config = dict(
    d_model=640,
    positions='learned',
    optimizer='soap_variant',
    weight_decay=0.0,
    lr_head=0.00496,
    decay_fraction=1.0,
    decay_shape='cos',
    batch_tokens=131072,
    train_tokens=559000000,
)
Each number is 50 + 15 x the weight over its row's rms, rounded and kept within 0 to 99. Layers, rows and columns count from 0. The size before them is the row's rms in percent of the matrix's.

# layer 5 attention query, 960x640, rms 0.0217, rows 404-431, columns 384-511
095:76 39 71 14 81 55 66 21 33 66 65 47 46 48 40 56 35 44 68 44 73 38 38 46 42 43 73 45 56 59 43 54 73 47 30 49 47 49 50 61 40 22 68 29 73 80 56 36 45 50 42 67 32 62 41 25 34 70 18 69 14 48 60 49 43 57 76 50 57 34 56 49 32 55 38 62 58 40 32 56 70 81 37 43 46 38 56 33 30 53 51 77 47 63 47 45 29 54 69 52 32 53 66 50 36 25 33 62 28 48 28 37 63 46 57 60 26 77 44 55 72 45 36 34 66 63 51 38
087:50 54 31 21 52 54 35 82 35 63 41 54 68 74 47 47 50 45 46 56 41 45 57 58 88 49 61 71 43 48 42 45 43 64 53 62 57 35 53 48 60 49 25 33 62 51 74 38 45 60 59 59 61 73 46 13 59 62 30 39 40 57 31 18 56 39 24 62 30 50 55 18 88 46 79 67 23 54 70 53 52 73 51 33 52 79 42 56 38 53 54 39 35 38 27 52 51 75 54 25 57 53 39 79 57 35 58 50 60 27 37 85 65 48 66 44 43 52 62 78 15 45 39 60 36 75 52 53
085:47 76 57 50 79 65 66 28 34 39 61 40 76 61 64 45 53 35 38 65 53 39 34 32 49 42 35 54 51 49 37 52 44 48 65 32 39 42 56 58 45 55 28 53 58 42 66 58 46 41 78 59 47 69 32 48 52 45 50 61 39 60 37 39 34 75 38 50 68 43 62 36 52 49 80 45 34 48 45 42 70 33 61 57 43 44 88 68 24 35 59 37 29 66 39 52 62 47 51 85 55 48 43 52 53 43 59 50 50 59 65 69 70 56 22 23 61 52 46 39 48 52 38 56 42 35 55 62
094:38 64 60 38 28 11 38 54 55 56 35 60 24 44 57 38 37 53 46 50 58 35 54 53 67 32 77 31 26 68 43 43 42 50 52 47 39 56 44 57 43 46 31 63 46 55 35 53 75 54 32 41 36 41 43 73 75 29 54 43 34 39 52 46 29 44 41 75 54 84 45 66 39 49 61 45 61 57 67 31 40 48 38 49 54 28 80 65 50 38 22 45 39 71 57 12 67 63 29 59 41 20 00 37 69 56 56 46 60 57 58 68 22 58 37 69 47 47 54 56 38 63 45 31 43 37 53 51
087:33 61 33 34 51 35 70 60 47 41 51 49 29 59 49 51 73 67 61 52 74 31 60 57 28 51 78 62 47 66 19 73 38 48 47 30 48 59 54 56 80 69 59 47 27 39 39 76 64 65 44 51 52 37 57 10 64 52 67 34 41 33 40 75 55 48 24 58 50 37 18 62 46 48 34 43 68 40 91 65 28 65 69 52 83 53 48 64 61 32 49 34 54 46 55 39 37 47 41 52 43 39 63 49 41 62 75 34 45 20 60 54 57 63 41 52 41 53 25 70 41 72 38 36 67 59 56 58
090:36 60 46 46 47 64 47 47 36 47 59 51 52 36 69 36 33 60 58 52 57 50 60 48 74 68 13 58 27 75 38 66 22 64 44 44 52 75 46 36 59 37 58 23 38 46 46 62 41 48 45 44 33 45 57 54 74 61 48 42 41 34 60 62 45 45 71 51 83 50 49 64 44 64 34 81 25 31 47 29 64 46 51 70 64 83 50 40 54 73 42 31 65 65 65 63 41 78 17 67 56 77 36 52 63 58 42 54 74 38 40 69 47 74 16 63 57 72 39 51 39 58 37 26 58 64 59 42
089:53 60 51 41 67 28 86 55 34 38 52 69 33 62 66 52 57 31 33 70 32 80 56 40 56 64 53 35 68 48 57 65 52 42 41 50 51 60 62 38 58 73 50 76 57 57 48 36 25 72 38 17 24 43 82 61 47 68 32 56 42 51 45 68 38 60 41 47 30 29 40 39 46 59 43 57 47 61 50 79 62 52 51 51 19 71 66 64 66 52 52 61 55 38 57 72 58 54 55 81 32 43 59 43 50 77 46 26 78 55 39 53 67 57 49 43 23 77 60 63 54 76 43 60 45 57 48 59
087:54 54 57 56 43 53 32 53 42 54 60 47 16 47 45 54 73 34 35 61 42 39 56 31 52 44 65 43 78 30 53 18 54 34 48 46 66 41 55 50 48 29 84 60 68 38 66 64 37 38 48 43 44 39 40 37 43 60 61 65 68 57 57 53 46 50 51 54 52 59 53 21 37 42 13 51 41 61 64 86 43 45 45 56 54 32 53 32 52 39 56 62 53 68 55 56 19 76 22 53 50 47 35 69 47 37 70 60 36 32 44 53 62 44 59 60 79 51 51 13 39 91 60 64 78 33 54 59
085:66 55 73 52 49 49 64 49 26 47 46 62 56 43 55 35 29 74 69 22 39 35 49 45 59 61 39 57 42 62 23 48 40 56 80 38 63 28 62 67 47 69 52 31 39 64 60 45 27 76 58 53 47 69 42 31 54 31 44 74 55 53 31 53 38 25 30 62 46 63 77 38 58 42 47 55 57 66 80 55 49 62 52 64 66 53 58 51 53 45 49 56 49 22 52 53 42 47 50 59 27 53 46 47 38 53 30 57 50 54 62 81 59 55 31 55 61 69 54 62 67 54 54 43 44 40 62 50
087:53 45 38 48 77 43 42 63 33 58 48 66 65 37 56 50 18 49 81 64 71 77 33 52 35 61 33 47 48 49 50 26 64 74 86 61 39 19 34 29 56 42 36 68 62 56 67 25 71 59 62 63 29 45 55 62 64 68 72 25 70 34 60 49 49 55 27 61 41 24 55 39 60 61 54 31 48 50 44 45 34 43 12 33 43 69 55 53 50 50 32 63 35 42 42 38 57 52 41 30 33 41 32 23 27 41 42 25 48 46 50 53 69 30 66 66 40 53 40 55 64 60 70 44 54 58 52 47
085:55 54 64 49 38 53 41 39 75 62 67 31 39 40 49 41 71 81 36 42 40 47 48 64 67 71 47 41 79 79 27 45 37 43 52 50 54 31 55 63 55 19 57 52 35 53 28 45 60 36 58 53 34 62 40 36 47 59 36 39 64 58 64 62 37 35 65 45 60 38 59 69 61 44 59 45 43 32 64 53 60 57 48 24 43 37 38 44 10 61 50 41 26 52 41 35 50 16 34 57 69 91 36 31 47 41 65 52 34 57 66 38 77 88 44 56 58 56 53 37 46 26 29 59 54 31 43 41
086:54 74 68 45 31 51 71 68 44 65 41 49 57 35 36 28 40 31 43 64 50 60 52 19 28 32 32 57 70 91 54 56 35 71 86 55 37 72 27 61 52 58 47 28 46 75 67 69 42 58 53 40 44 43 56 37 51 43 50 43 09 66 31 48 68 62 46 56 42 61 58 23 60 55 32 33 36 41 27 47 47 54 39 34 59 31 65 53 59 40 40 43 56 72 50 55 73 57 31 56 58 45 08 27 36 41 40 73 68 36 36 58 44 39 65 49 66 38 27 60 40 65 40 49 48 31 49 42
088:45 86 74 79 81 56 62 39 41 42 52 36 59 55 36 34 42 37 42 46 40 64 37 49 33 11 31 55 50 59 39 44 45 76 22 62 81 68 58 40 31 70 39 67 63 43 49 46 37 40 42 45 32 61 57 44 54 60 48 56 65 36 46 70 40 38 60 63 58 59 70 56 49 58 29 56 66 51 68 56 16 42 45 57 20 58 52 40 25 60 70 59 61 33 47 44 61 63 56 36 43 43 35 55 32 58 27 40 41 42 59 60 42 59 39 34 37 48 71 71 56 51 34 70 41 51 49 35
089:55 47 61 71 32 72 31 49 72 41 34 46 38 31 46 34 49 58 69 78 62 56 51 32 45 30 59 59 66 80 69 33 50 53 39 71 31 61 67 39 39 74 34 48 26 37 55 49 40 49 42 50 69 61 32 39 49 54 38 31 73 41 78 44 53 50 32 51 69 48 62 71 53 80 39 57 74 55 50 44 61 43 36 54 50 42 45 81 77 55 52 52 31 47 35 44 33 55 44 60 49 60 39 59 43 39 53 33 29 68 38 38 52 22 59 58 34 42 41 20 65 64 09 41 70 49 34 49
086:54 58 65 34 32 66 60 50 39 42 44 42 33 80 58 36 61 45 32 19 68 54 69 32 43 54 30 36 39 52 46 26 54 50 50 45 40 53 47 39 52 68 48 50 43 41 57 45 63 82 68 38 72 35 23 60 25 32 54 49 70 23 16 29 22 46 59 50 40 49 77 50 21 42 26 53 38 40 52 44 92 50 65 58 60 39 53 34 42 30 46 43 37 65 47 46 41 68 25 60 39 53 15 42 51 50 52 56 39 45 52 83 32 39 67 47 39 53 79 40 65 31 54 99 39 17 61 66
089:36 57 50 34 40 47 88 44 23 37 53 37 60 58 47 61 42 34 47 58 54 75 70 45 46 56 59 73 48 40 57 29 66 45 60 34 40 32 53 31 40 35 58 51 52 47 62 57 40 49 74 50 85 55 50 49 43 39 59 42 51 48 56 08 44 39 49 86 45 38 41 64 34 31 59 50 44 31 57 52 43 30 72 59 58 52 57 60 70 52 61 49 40 69 37 48 63 24 19 75 34 54 61 15 36 25 37 63 48 57 72 52 36 42 47 21 42 41 66 25 36 56 56 36 50 41 47 48
093:29 35 76 43 44 33 64 59 91 77 61 10 43 47 43 44 55 20 67 52 53 58 54 57 84 65 42 46 60 24 56 67 48 55 46 39 35 44 49 42 65 56 46 73 49 42 36 24 36 45 68 75 39 57 30 29 47 35 18 66 53 48 68 65 33 36 67 40 39 48 47 34 61 62 20 38 37 68 24 44 17 37 25 54 46 39 52 50 53 57 39 54 47 38 35 60 59 28 78 66 54 68 49 76 85 29 80 28 54 42 33 46 54 53 59 74 52 25 36 64 68 00 45 33 48 33 60 55
084:53 48 40 39 51 47 34 46 71 18 74 61 32 78 58 74 49 57 39 62 51 56 45 24 25 70 48 33 37 25 35 56 39 43 20 44 41 63 53 61 58 43 45 63 69 44 64 21 37 69 65 35 76 68 31 31 47 72 55 24 29 63 61 67 31 29 72 34 54 36 38 43 60 58 52 34 57 64 16 57 42 55 77 38 49 53 50 66 64 50 57 56 41 40 65 33 56 55 49 64 56 13 32 43 66 68 48 51 54 40 57 49 44 47 25 75 57 40 51 65 66 55 53 47 54 59 44 64
081:44 42 50 42 48 42 47 70 25 22 36 54 37 49 54 48 37 53 71 24 56 17 34 31 65 62 67 62 35 69 54 58 52 56 46 48 59 35 66 64 36 50 90 31 57 54 34 61 51 73 54 44 52 37 57 44 37 56 27 56 60 47 40 68 30 48 56 38 22 34 54 55 58 71 38 74 49 33 40 51 64 88 34 55 45 42 38 72 08 39 35 63 45 48 29 38 30 63 28 81 53 24 49 43 08 44 36 51 37 61 37 37 48 64 57 63 38 47 46 52 38 26 53 31 42 70 54 24
085:65 41 62 66 33 52 66 48 33 51 53 50 54 53 39 46 36 35 68 48 46 47 56 30 55 53 61 73 55 48 62 54 24 76 56 43 60 40 32 57 34 38 56 58 45 65 55 59 58 33 52 21 45 43 24 59 44 38 37 50 46 47 50 87 32 75 20 39 56 49 26 41 38 41 28 37 60 76 31 32 59 47 54 60 33 50 33 49 42 40 58 68 75 57 48 67 35 79 22 55 41 72 69 67 68 29 46 43 46 42 62 65 73 82 67 40 48 44 47 60 32 56 43 69 52 30 31 66
090:53 69 44 74 65 67 24 55 49 35 63 84 47 64 54 60 47 37 65 48 50 73 15 57 79 73 55 45 51 54 67 59 49 60 49 64 53 73 70 71 42 50 29 58 38 40 77 39 67 61 27 62 72 60 37 66 14 47 66 52 56 37 75 14 35 59 35 61 45 66 65 63 43 72 38 74 57 39 69 28 73 80 26 16 78 56 41 42 33 54 70 59 20 63 47 52 41 16 60 60 69 28 81 37 43 70 72 41 43 37 25 43 47 46 58 53 75 40 51 35 55 48 32 52 44 35 41 41
091:78 31 19 51 65 32 45 71 41 36 68 37 45 34 63 66 48 30 59 54 52 50 22 46 51 61 40 70 44 30 53 51 45 63 60 66 72 48 26 51 64 48 59 42 62 28 40 39 63 71 56 70 73 64 70 50 31 52 67 52 68 33 45 23 42 49 46 35 63 28 48 55 46 83 88 42 75 57 17 49 73 62 78 31 47 71 31 58 30 26 51 66 52 53 37 50 74 67 47 50 46 22 67 26 64 57 46 65 49 54 57 46 57 23 50 53 37 37 56 48 45 67 33 70 61 51 37 48
089:14 67 47 37 49 67 23 21 78 49 40 45 69 33 45 31 42 60 39 54 41 39 67 48 69 41 42 65 11 43 52 63 53 48 42 65 55 46 43 61 40 74 59 41 44 24 71 44 58 32 50 58 58 38 40 55 46 49 53 41 33 44 57 36 56 13 60 70 48 37 66 22 51 62 67 55 48 57 80 31 43 58 76 36 42 13 73 86 47 46 53 49 55 43 69 95 56 54 64 69 69 47 65 61 29 34 46 69 25 54 42 54 53 53 29 52 42 44 49 29 34 42 41 31 45 39 49 35
089:56 78 37 39 21 68 42 40 49 48 44 66 79 60 61 23 62 53 71 50 62 35 69 36 40 78 53 50 57 72 63 35 46 52 67 50 95 78 47 17 75 58 76 48 60 37 45 42 71 44 52 48 42 88 48 60 48 49 47 48 37 65 68 58 49 32 17 48 32 55 23 46 49 55 70 51 72 55 36 49 63 25 55 22 75 48 74 49 62 65 59 46 51 56 39 74 65 56 54 54 50 47 60 71 57 60 45 64 24 64 56 39 55 37 41 52 64 69 50 78 52 42 41 35 44 32 44 27
090:42 66 63 45 54 46 92 45 31 52 63 47 46 67 63 45 76 52 59 51 18 42 34 41 32 60 73 45 37 56 80 71 46 56 68 48 66 48 95 68 55 72 34 61 59 22 74 40 48 45 51 31 34 66 70 36 40 51 42 57 40 82 37 65 46 40 56 65 42 52 51 72 51 28 40 54 66 48 50 33 40 56 25 71 44 63 47 57 59 37 46 60 88 47 60 59 46 57 70 57 38 61 51 84 50 25 57 48 63 53 78 51 36 42 75 56 57 23 57 62 30 47 38 52 63 44 38 55
092:26 65 50 37 53 58 48 10 39 30 79 62 79 56 32 12 52 33 74 37 50 56 67 46 53 54 47 73 66 35 27 36 39 33 54 70 47 56 68 63 36 58 50 74 37 84 52 61 30 46 60 44 55 27 67 35 47 36 42 61 45 28 46 43 41 36 47 57 66 67 55 47 24 76 18 55 38 51 54 85 16 62 37 67 62 32 17 33 18 69 41 86 43 54 76 59 34 65 44 40 45 49 50 68 44 40 41 38 53 65 25 39 40 46 40 40 51 33 53 82 78 39 74 59 31 34 50 38
081:80 39 50 39 31 32 58 22 33 22 55 41 35 50 41 44 55 57 40 68 54 67 38 62 59 48 53 25 44 18 76 42 67 34 35 51 59 72 47 51 67 66 78 74 43 48 46 62 35 42 63 55 55 50 89 33 30 33 34 55 33 52 19 78 68 63 60 51 20 53 42 59 63 55 21 60 52 37 35 72 16 78 32 55 58 39 32 54 46 51 57 43 85 81 88 37 40 27 47 29 39 62 63 69 70 42 48 44 66 72 63 67 43 47 62 30 59 43 44 22 46 38 88 73 58 54 61 46
087:33 94 43 41 71 71 53 38 28 50 71 51 50 51 14 60 63 47 50 42 41 18 78 54 66 52 31 55 31 22 55 60 54 51 47 83 32 49 95 52 41 74 50 52 41 68 69 40 57 44 66 28 56 43 40 58 38 67 47 49 21 50 47 68 51 25 27 65 62 53 50 37 53 51 56 64 43 67 80 35 56 42 60 70 25 56 67 53 47 50 60 40 53 49 68 41 63 65 53 44 37 42 43 56 39 47 33 42 55 37 37 70 53 42 61 66 49 64 34 35 53 33 37 51 55 45 63 43
# layer 5 attention key, 960x640, rms 0.0217, rows 404-430, columns 384-511
094:70 44 51 39 33 74 64 38 68 58 45 28 62 52 49 70 44 62 53 54 87 39 40 40 46 41 83 67 66 36 33 30 39 38 41 64 54 32 32 48 62 38 61 65 36 39 67 45 40 46 76 36 48 41 61 45 58 63 53 55 31 54 53 56 66 37 31 36 17 52 42 38 53 45 50 10 38 51 55 61 51 45 28 68 40 45 31 39 33 62 44 36 54 79 60 58 51 50 44 57 33 39 16 30 71 42 77 76 56 50 48 50 78 63 84 41 45 62 69 37 64 25 61 17 49 23 34 73
090:29 34 49 45 59 30 42 52 49 65 58 48 58 47 61 77 82 78 38 55 33 49 38 43 79 60 41 43 27 49 51 37 59 51 43 63 30 54 56 53 51 40 67 45 60 52 57 46 13 13 63 26 45 61 55 58 50 61 34 83 58 50 53 61 55 39 57 47 50 55 30 39 33 41 63 34 58 59 48 25 73 35 75 65 78 78 69 67 30 40 51 47 72 32 34 49 19 44 60 53 31 29 43 66 54 46 29 61 59 47 37 86 43 39 46 13 74 40 23 44 67 41 36 81 55 41 86 41
086:60 70 62 43 45 57 61 54 56 63 40 55 43 55 44 34 49 45 24 50 34 59 49 52 50 53 50 54 43 46 62 46 60 62 30 78 63 56 49 73 53 66 49 38 47 75 50 90 39 50 76 34 30 69 44 42 26 62 41 39 74 54 24 62 33 71 57 49 42 43 26 71 42 51 71 44 71 26 54 55 39 58 46 43 54 40 73 47 35 21 44 49 54 29 35 59 29 52 57 66 39 64 58 60 34 46 24 47 53 37 60 53 51 55 40 21 45 47 38 62 48 61 51 41 42 24 37 25
096:60 48 59 35 19 03 59 43 58 59 38 64 22 46 54 36 26 68 55 32 54 43 40 50 43 63 54 34 41 47 41 55 52 67 43 73 50 37 30 51 43 28 48 62 32 36 50 33 65 61 39 40 31 58 59 73 53 14 61 16 55 50 60 74 22 40 49 60 63 07 43 60 75 69 57 72 38 48 38 32 42 67 38 24 55 54 23 71 64 17 32 66 60 42 53 49 73 55 45 57 42 37 74 22 47 60 43 60 39 49 40 49 45 54 38 67 49 55 73 53 66 38 62 56 60 41 43 25
087:25 26 50 65 57 29 46 63 29 40 49 88 34 69 55 36 34 37 41 30 39 37 62 29 44 50 66 48 26 50 43 37 37 53 39 42 62 52 61 29 59 57 56 35 57 60 26 34 91 57 20 34 56 27 68 50 74 42 47 71 42 54 50 40 48 55 42 45 50 47 52 59 57 46 39 38 58 36 40 66 26 37 74 70 32 58 56 68 58 56 65 28 58 56 51 62 46 50 58 42 39 42 53 41 38 77 54 47 55 37 49 59 62 93 30 28 53 23 46 63 27 47 41 45 67 28 40 72
089:45 71 46 35 47 60 61 38 36 37 60 50 55 33 35 51 56 45 54 66 20 51 25 60 52 70 56 34 67 41 60 35 27 55 61 39 56 64 72 61 45 31 42 51 50 64 51 51 86 52 58 37 29 51 62 37 55 50 25 53 58 41 63 83 53 76 61 58 43 69 29 50 45 40 27 52 66 78 47 27 48 58 34 89 36 64 41 66 69 29 52 61 80 31 55 06 55 59 25 56 42 54 49 34 38 54 48 54 52 44 47 51 77 48 21 43 39 86 75 99 66 55 55 54 55 62 46 51
087:53 45 47 41 45 55 68 67 33 58 50 71 45 39 67 59 56 40 24 40 45 47 54 39 74 53 24 40 71 46 55 39 58 38 41 24 36 90 56 61 26 29 56 66 75 37 38 83 73 62 20 35 57 65 49 55 73 64 55 59 51 53 67 54 38 59 45 38 46 61 49 57 23 63 39 38 59 30 64 46 39 31 51 51 59 43 35 28 59 42 65 56 61 51 38 36 46 52 43 40 28 59 59 64 51 21 39 58 61 41 45 50 41 79 53 54 23 57 47 45 61 27 24 47 46 58 45 66
083:67 57 39 52 28 85 42 71 77 26 26 68 68 54 58 37 54 35 56 36 46 40 65 58 32 41 62 35 52 54 48 54 35 19 77 32 59 76 41 50 60 80 65 50 70 64 39 68 42 59 88 37 42 72 20 55 72 56 63 45 64 54 57 68 65 64 50 52 83 39 40 42 24 65 51 63 38 75 58 49 45 27 69 65 59 62 67 26 61 43 36 47 32 74 46 62 64 65 60 59 53 57 07 43 42 37 50 77 55 44 37 52 53 55 50 71 63 56 62 50 51 48 62 40 63 45 43 37
089:49 53 57 67 59 10 41 74 45 51 32 57 48 55 55 38 38 37 48 57 24 43 41 47 62 85 61 42 60 42 40 41 46 42 52 36 55 66 45 76 42 82 54 30 15 53 42 48 70 41 40 49 57 64 32 17 41 61 50 29 47 16 33 63 40 30 52 78 45 28 62 53 57 46 47 69 54 51 37 24 48 60 58 51 78 71 59 49 54 32 49 46 74 41 52 55 79 56 51 48 56 66 63 26 51 53 26 49 47 25 46 46 68 64 58 55 43 63 47 78 19 73 32 54 63 48 60 30
093:56 70 37 53 87 43 55 56 65 83 83 56 85 60 59 66 54 44 87 52 39 54 22 47 43 50 58 25 30 40 39 33 37 72 38 53 61 60 44 27 30 39 46 71 57 60 39 31 47 34 45 51 69 24 70 52 30 30 51 24 63 61 40 45 23 40 49 76 37 38 49 41 61 65 54 62 40 53 70 46 48 37 24 57 55 59 43 30 58 73 68 49 72 29 41 62 73 48 23 57 28 26 58 67 58 31 39 56 40 66 59 53 52 49 31 39 75 52 48 79 55 49 29 55 55 20 60 51
084:77 38 57 41 22 35 43 70 48 63 29 50 52 15 61 57 33 66 86 64 34 49 31 52 71 47 43 68 53 78 75 44 51 46 33 59 54 73 59 65 40 40 40 71 26 60 48 50 51 47 66 57 37 70 39 50 64 38 43 65 49 42 46 44 36 56 33 29 33 29 58 39 50 43 44 52 44 29 38 46 72 50 65 30 55 47 46 46 24 16 22 53 38 38 45 53 57 74 72 49 32 32 57 52 46 26 53 59 36 47 55 38 45 95 30 69 38 45 50 75 63 88 55 56 48 14 36 45
087:93 46 77 36 54 49 51 35 49 73 36 30 31 25 63 56 55 56 54 54 22 21 48 42 39 46 60 72 45 36 48 56 42 21 59 36 52 72 42 51 45 31 48 36 49 56 73 57 32 67 58 64 42 46 61 40 65 41 65 61 17 63 60 71 43 50 46 64 51 64 40 70 63 54 55 49 51 70 30 24 48 31 36 36 51 60 39 44 50 64 25 58 58 30 30 37 63 74 50 62 75 29 44 48 35 41 42 53 42 28 77 63 71 51 58 70 35 42 22 36 63 40 47 43 43 56 68 52
086:59 52 57 40 44 39 56 55 28 79 59 95 39 39 50 36 51 57 58 43 45 71 65 26 38 58 35 44 61 78 53 50 45 62 44 44 59 66 43 59 61 41 28 75 45 61 47 59 61 26 57 54 60 40 47 51 53 41 49 69 55 41 71 16 11 63 43 54 61 60 79 61 56 54 56 55 39 46 55 33 49 66 46 43 57 48 85 61 43 51 71 47 61 54 50 27 30 67 62 45 55 69 42 37 40 52 62 10 62 35 47 39 51 71 47 56 39 47 63 60 69 71 42 55 25 33 20 67
090:53 83 49 55 57 43 49 70 34 46 45 87 46 54 63 45 45 41 64 86 54 52 60 45 75 41 36 34 66 74 83 63 68 54 78 28 16 68 44 45 47 54 41 64 56 48 60 47 52 58 47 58 77 19 37 58 27 52 60 49 36 65 53 56 65 59 55 67 37 53 45 51 40 75 27 51 33 50 52 30 51 26 31 59 64 40 42 76 45 44 53 65 34 37 04 62 35 64 63 69 41 66 61 59 28 59 57 51 40 66 57 71 51 68 51 59 53 33 67 64 66 45 63 74 33 36 07 60
087:38 66 65 53 48 49 38 85 59 67 35 88 37 49 28 68 59 45 22 82 55 41 42 59 41 51 45 62 10 43 53 82 49 60 61 67 65 77 49 52 45 48 46 70 25 36 41 65 65 52 55 80 63 52 59 62 36 23 76 74 72 62 53 13 76 44 28 56 65 41 50 45 45 61 69 61 50 54 25 43 60 58 48 56 45 78 37 39 79 35 59 49 37 57 47 48 65 56 38 66 46 42 46 53 76 46 29 67 51 49 70 66 31 80 41 38 48 30 46 67 38 47 57 41 62 51 47 61
090:56 65 33 52 62 43 45 34 49 36 77 43 64 63 69 31 53 18 51 48 35 70 38 51 39 53 79 58 45 54 34 64 49 65 35 65 52 48 29 46 61 32 56 51 61 49 74 40 45 44 43 43 41 39 83 40 39 29 53 17 25 32 69 10 49 46 09 43 54 59 69 58 57 59 31 39 63 65 47 79 61 81 34 41 50 40 36 72 47 36 54 67 44 60 37 46 78 30 46 69 53 59 70 58 59 28 48 76 38 25 60 39 22 24 33 26 41 51 36 44 48 44 48 45 37 85 50 64
091:26 35 41 45 37 40 22 70 48 58 43 26 44 62 40 40 60 85 35 53 41 71 71 65 54 62 35 60 53 34 59 59 45 57 32 41 34 55 68 43 53 20 35 64 24 51 55 39 55 77 37 64 47 43 51 40 34 39 40 45 54 66 71 44 60 62 36 39 33 49 36 27 65 59 76 41 58 76 62 60 63 52 50 32 52 35 66 38 48 32 31 57 45 47 38 46 57 40 59 52 31 41 73 53 86 47 41 62 56 83 48 54 31 46 45 22 54 58 44 24 48 64 44 40 58 46 48 45
088:25 39 48 64 48 48 38 57 50 58 55 54 52 82 48 41 63 67 55 67 39 48 41 50 25 36 62 38 50 06 23 68 47 58 57 63 58 56 53 52 41 62 34 47 36 67 68 52 44 40 34 42 36 53 73 66 75 32 77 16 13 61 63 44 63 43 70 53 77 64 55 55 71 17 68 61 60 26 43 55 70 39 48 78 67 49 32 49 50 47 35 54 53 29 56 45 78 38 34 47 49 46 27 88 60 78 52 55 56 34 68 53 60 66 54 38 40 53 33 60 23 69 58 48 52 55 53 70
085:45 59 58 62 36 39 47 66 30 55 51 59 47 60 41 43 68 52 48 49 28 40 36 71 51 33 91 68 39 50 28 55 71 76 61 42 53 61 41 42 51 64 72 48 58 38 46 56 54 61 33 50 53 57 72 47 57 41 51 36 42 61 43 50 22 47 52 20 46 44 64 55 44 61 26 57 24 45 22 52 45 60 42 61 58 70 51 49 24 35 39 52 31 55 67 43 25 62 00 64 46 70 74 52 46 37 52 64 52 49 53 51 19 66 45 39 40 38 48 58 50 14 54 21 37 51 25 58
088:54 71 52 29 53 59 46 59 43 40 47 60 34 36 50 47 60 52 56 79 60 35 65 72 63 59 76 52 81 75 60 60 36 40 44 37 72 70 53 34 37 37 27 31 27 44 45 35 50 73 54 56 52 62 76 54 63 51 23 48 22 53 54 59 57 43 45 38 29 60 33 41 74 82 58 56 62 79 44 64 39 58 69 49 59 48 44 40 27 66 48 32 81 68 57 39 70 55 37 49 43 62 33 18 35 30 53 37 53 50 53 46 43 28 61 78 56 49 53 45 49 28 28 53 34 55 51 67
091:37 48 52 50 73 55 69 57 55 32 25 49 49 40 47 29 45 40 17 38 49 56 61 35 57 48 63 14 46 56 48 79 40 44 35 45 60 57 80 51 60 55 55 57 50 52 56 56 42 51 40 16 52 36 46 42 33 63 82 25 62 37 23 53 59 34 25 43 59 59 71 92 40 59 52 66 60 31 43 32 55 88 69 37 61 67 48 63 48 76 52 61 64 77 45 57 38 39 71 47 44 09 51 33 22 49 64 44 51 22 70 59 77 36 45 61 47 54 62 35 80 60 58 32 46 42 68 62
088:46 45 45 33 39 19 31 47 41 57 45 40 74 60 44 33 30 59 60 69 51 55 34 39 19 52 41 64 43 53 75 36 58 40 69 71 79 30 36 45 63 29 52 43 44 20 38 42 26 78 59 65 63 58 46 28 65 39 67 24 47 44 31 50 78 45 34 19 50 45 41 47 60 59 39 56 42 70 44 44 63 38 48 66 48 57 31 59 47 26 62 46 61 53 71 67 47 50 18 45 32 29 35 38 39 63 82 69 56 67 67 50 62 32 49 42 72 62 90 51 81 40 42 75 37 54 61 41
087:49 63 51 70 40 63 57 54 66 38 49 66 49 28 75 52 72 60 43 55 29 48 42 63 48 41 39 61 35 32 81 54 55 52 36 71 13 27 46 77 46 37 54 44 30 15 55 35 69 31 57 29 38 47 47 67 38 52 38 35 40 69 42 34 52 49 45 70 36 55 28 99 44 24 47 73 56 37 53 51 54 31 37 40 47 61 68 62 71 46 56 71 36 52 66 48 50 24 51 32 45 43 31 39 26 30 49 43 40 56 67 39 47 69 49 38 49 33 66 43 62 57 08 45 31 37 40 28
090:50 50 24 44 24 55 08 64 47 38 41 64 27 73 83 63 61 76 52 47 69 25 75 49 38 60 67 46 64 67 59 55 34 12 63 37 94 74 17 57 57 61 63 53 55 42 53 40 80 43 36 45 41 62 53 40 51 59 43 43 59 49 64 58 25 75 45 60 68 34 33 48 66 42 46 46 07 50 25 48 55 42 52 52 53 67 40 64 49 60 74 55 41 55 42 25 65 55 65 35 47 48 36 36 44 38 61 51 29 50 39 51 57 59 35 45 67 50 68 74 57 61 22 56 61 45 32 52
090:29 70 58 76 50 69 51 24 45 53 39 48 46 55 67 43 47 57 47 41 30 34 56 57 35 52 68 50 40 20 45 65 66 42 51 49 65 42 58 83 86 42 53 31 54 30 36 49 54 34 50 48 55 65 38 42 47 72 29 40 61 81 64 74 43 62 38 51 56 36 42 80 38 35 59 52 57 73 38 24 40 57 68 71 39 38 60 30 40 39 75 48 48 44 34 50 65 44 42 52 32 39 69 67 46 27 38 64 47 50 42 65 42 25 50 58 82 29 27 62 42 65 61 41 43 76 46 52
093:52 44 41 43 57 33 73 39 60 54 46 59 41 45 59 40 50 32 68 41 47 42 61 50 40 58 55 55 54 35 39 49 36 59 43 42 33 44 71 38 51 59 58 56 34 73 60 65 50 44 22 43 62 09 53 38 59 42 35 12 35 22 67 62 33 60 34 32 53 74 21 60 61 56 47 44 44 44 59 63 26 68 31 77 22 43 51 52 53 59 63 69 40 71 48 56 61 48 48 58 58 42 53 46 52 36 48 59 64 58 17 39 37 51 57 53 41 66 69 70 44 76 53 28 47 53 49 35
083:54 63 44 44 28 50 43 58 65 71 61 67 45 47 54 45 45 43 28 30 70 58 76 47 37 48 58 67 38 30 45 55 47 56 21 32 57 43 52 23 48 41 57 62 50 27 32 44 50 63 55 69 55 28 32 49 52 41 50 64 40 53 80 51 39 48 61 46 33 76 45 78 38 56 32 53 59 58 16 70 50 43 53 51 68 55 59 55 47 71 44 39 37 54 37 47 63 47 52 49 58 63 51 73 62 26 79 06 49 48 80 57 51 38 60 50 72 57 51 80 37 34 44 46 33 38 71 71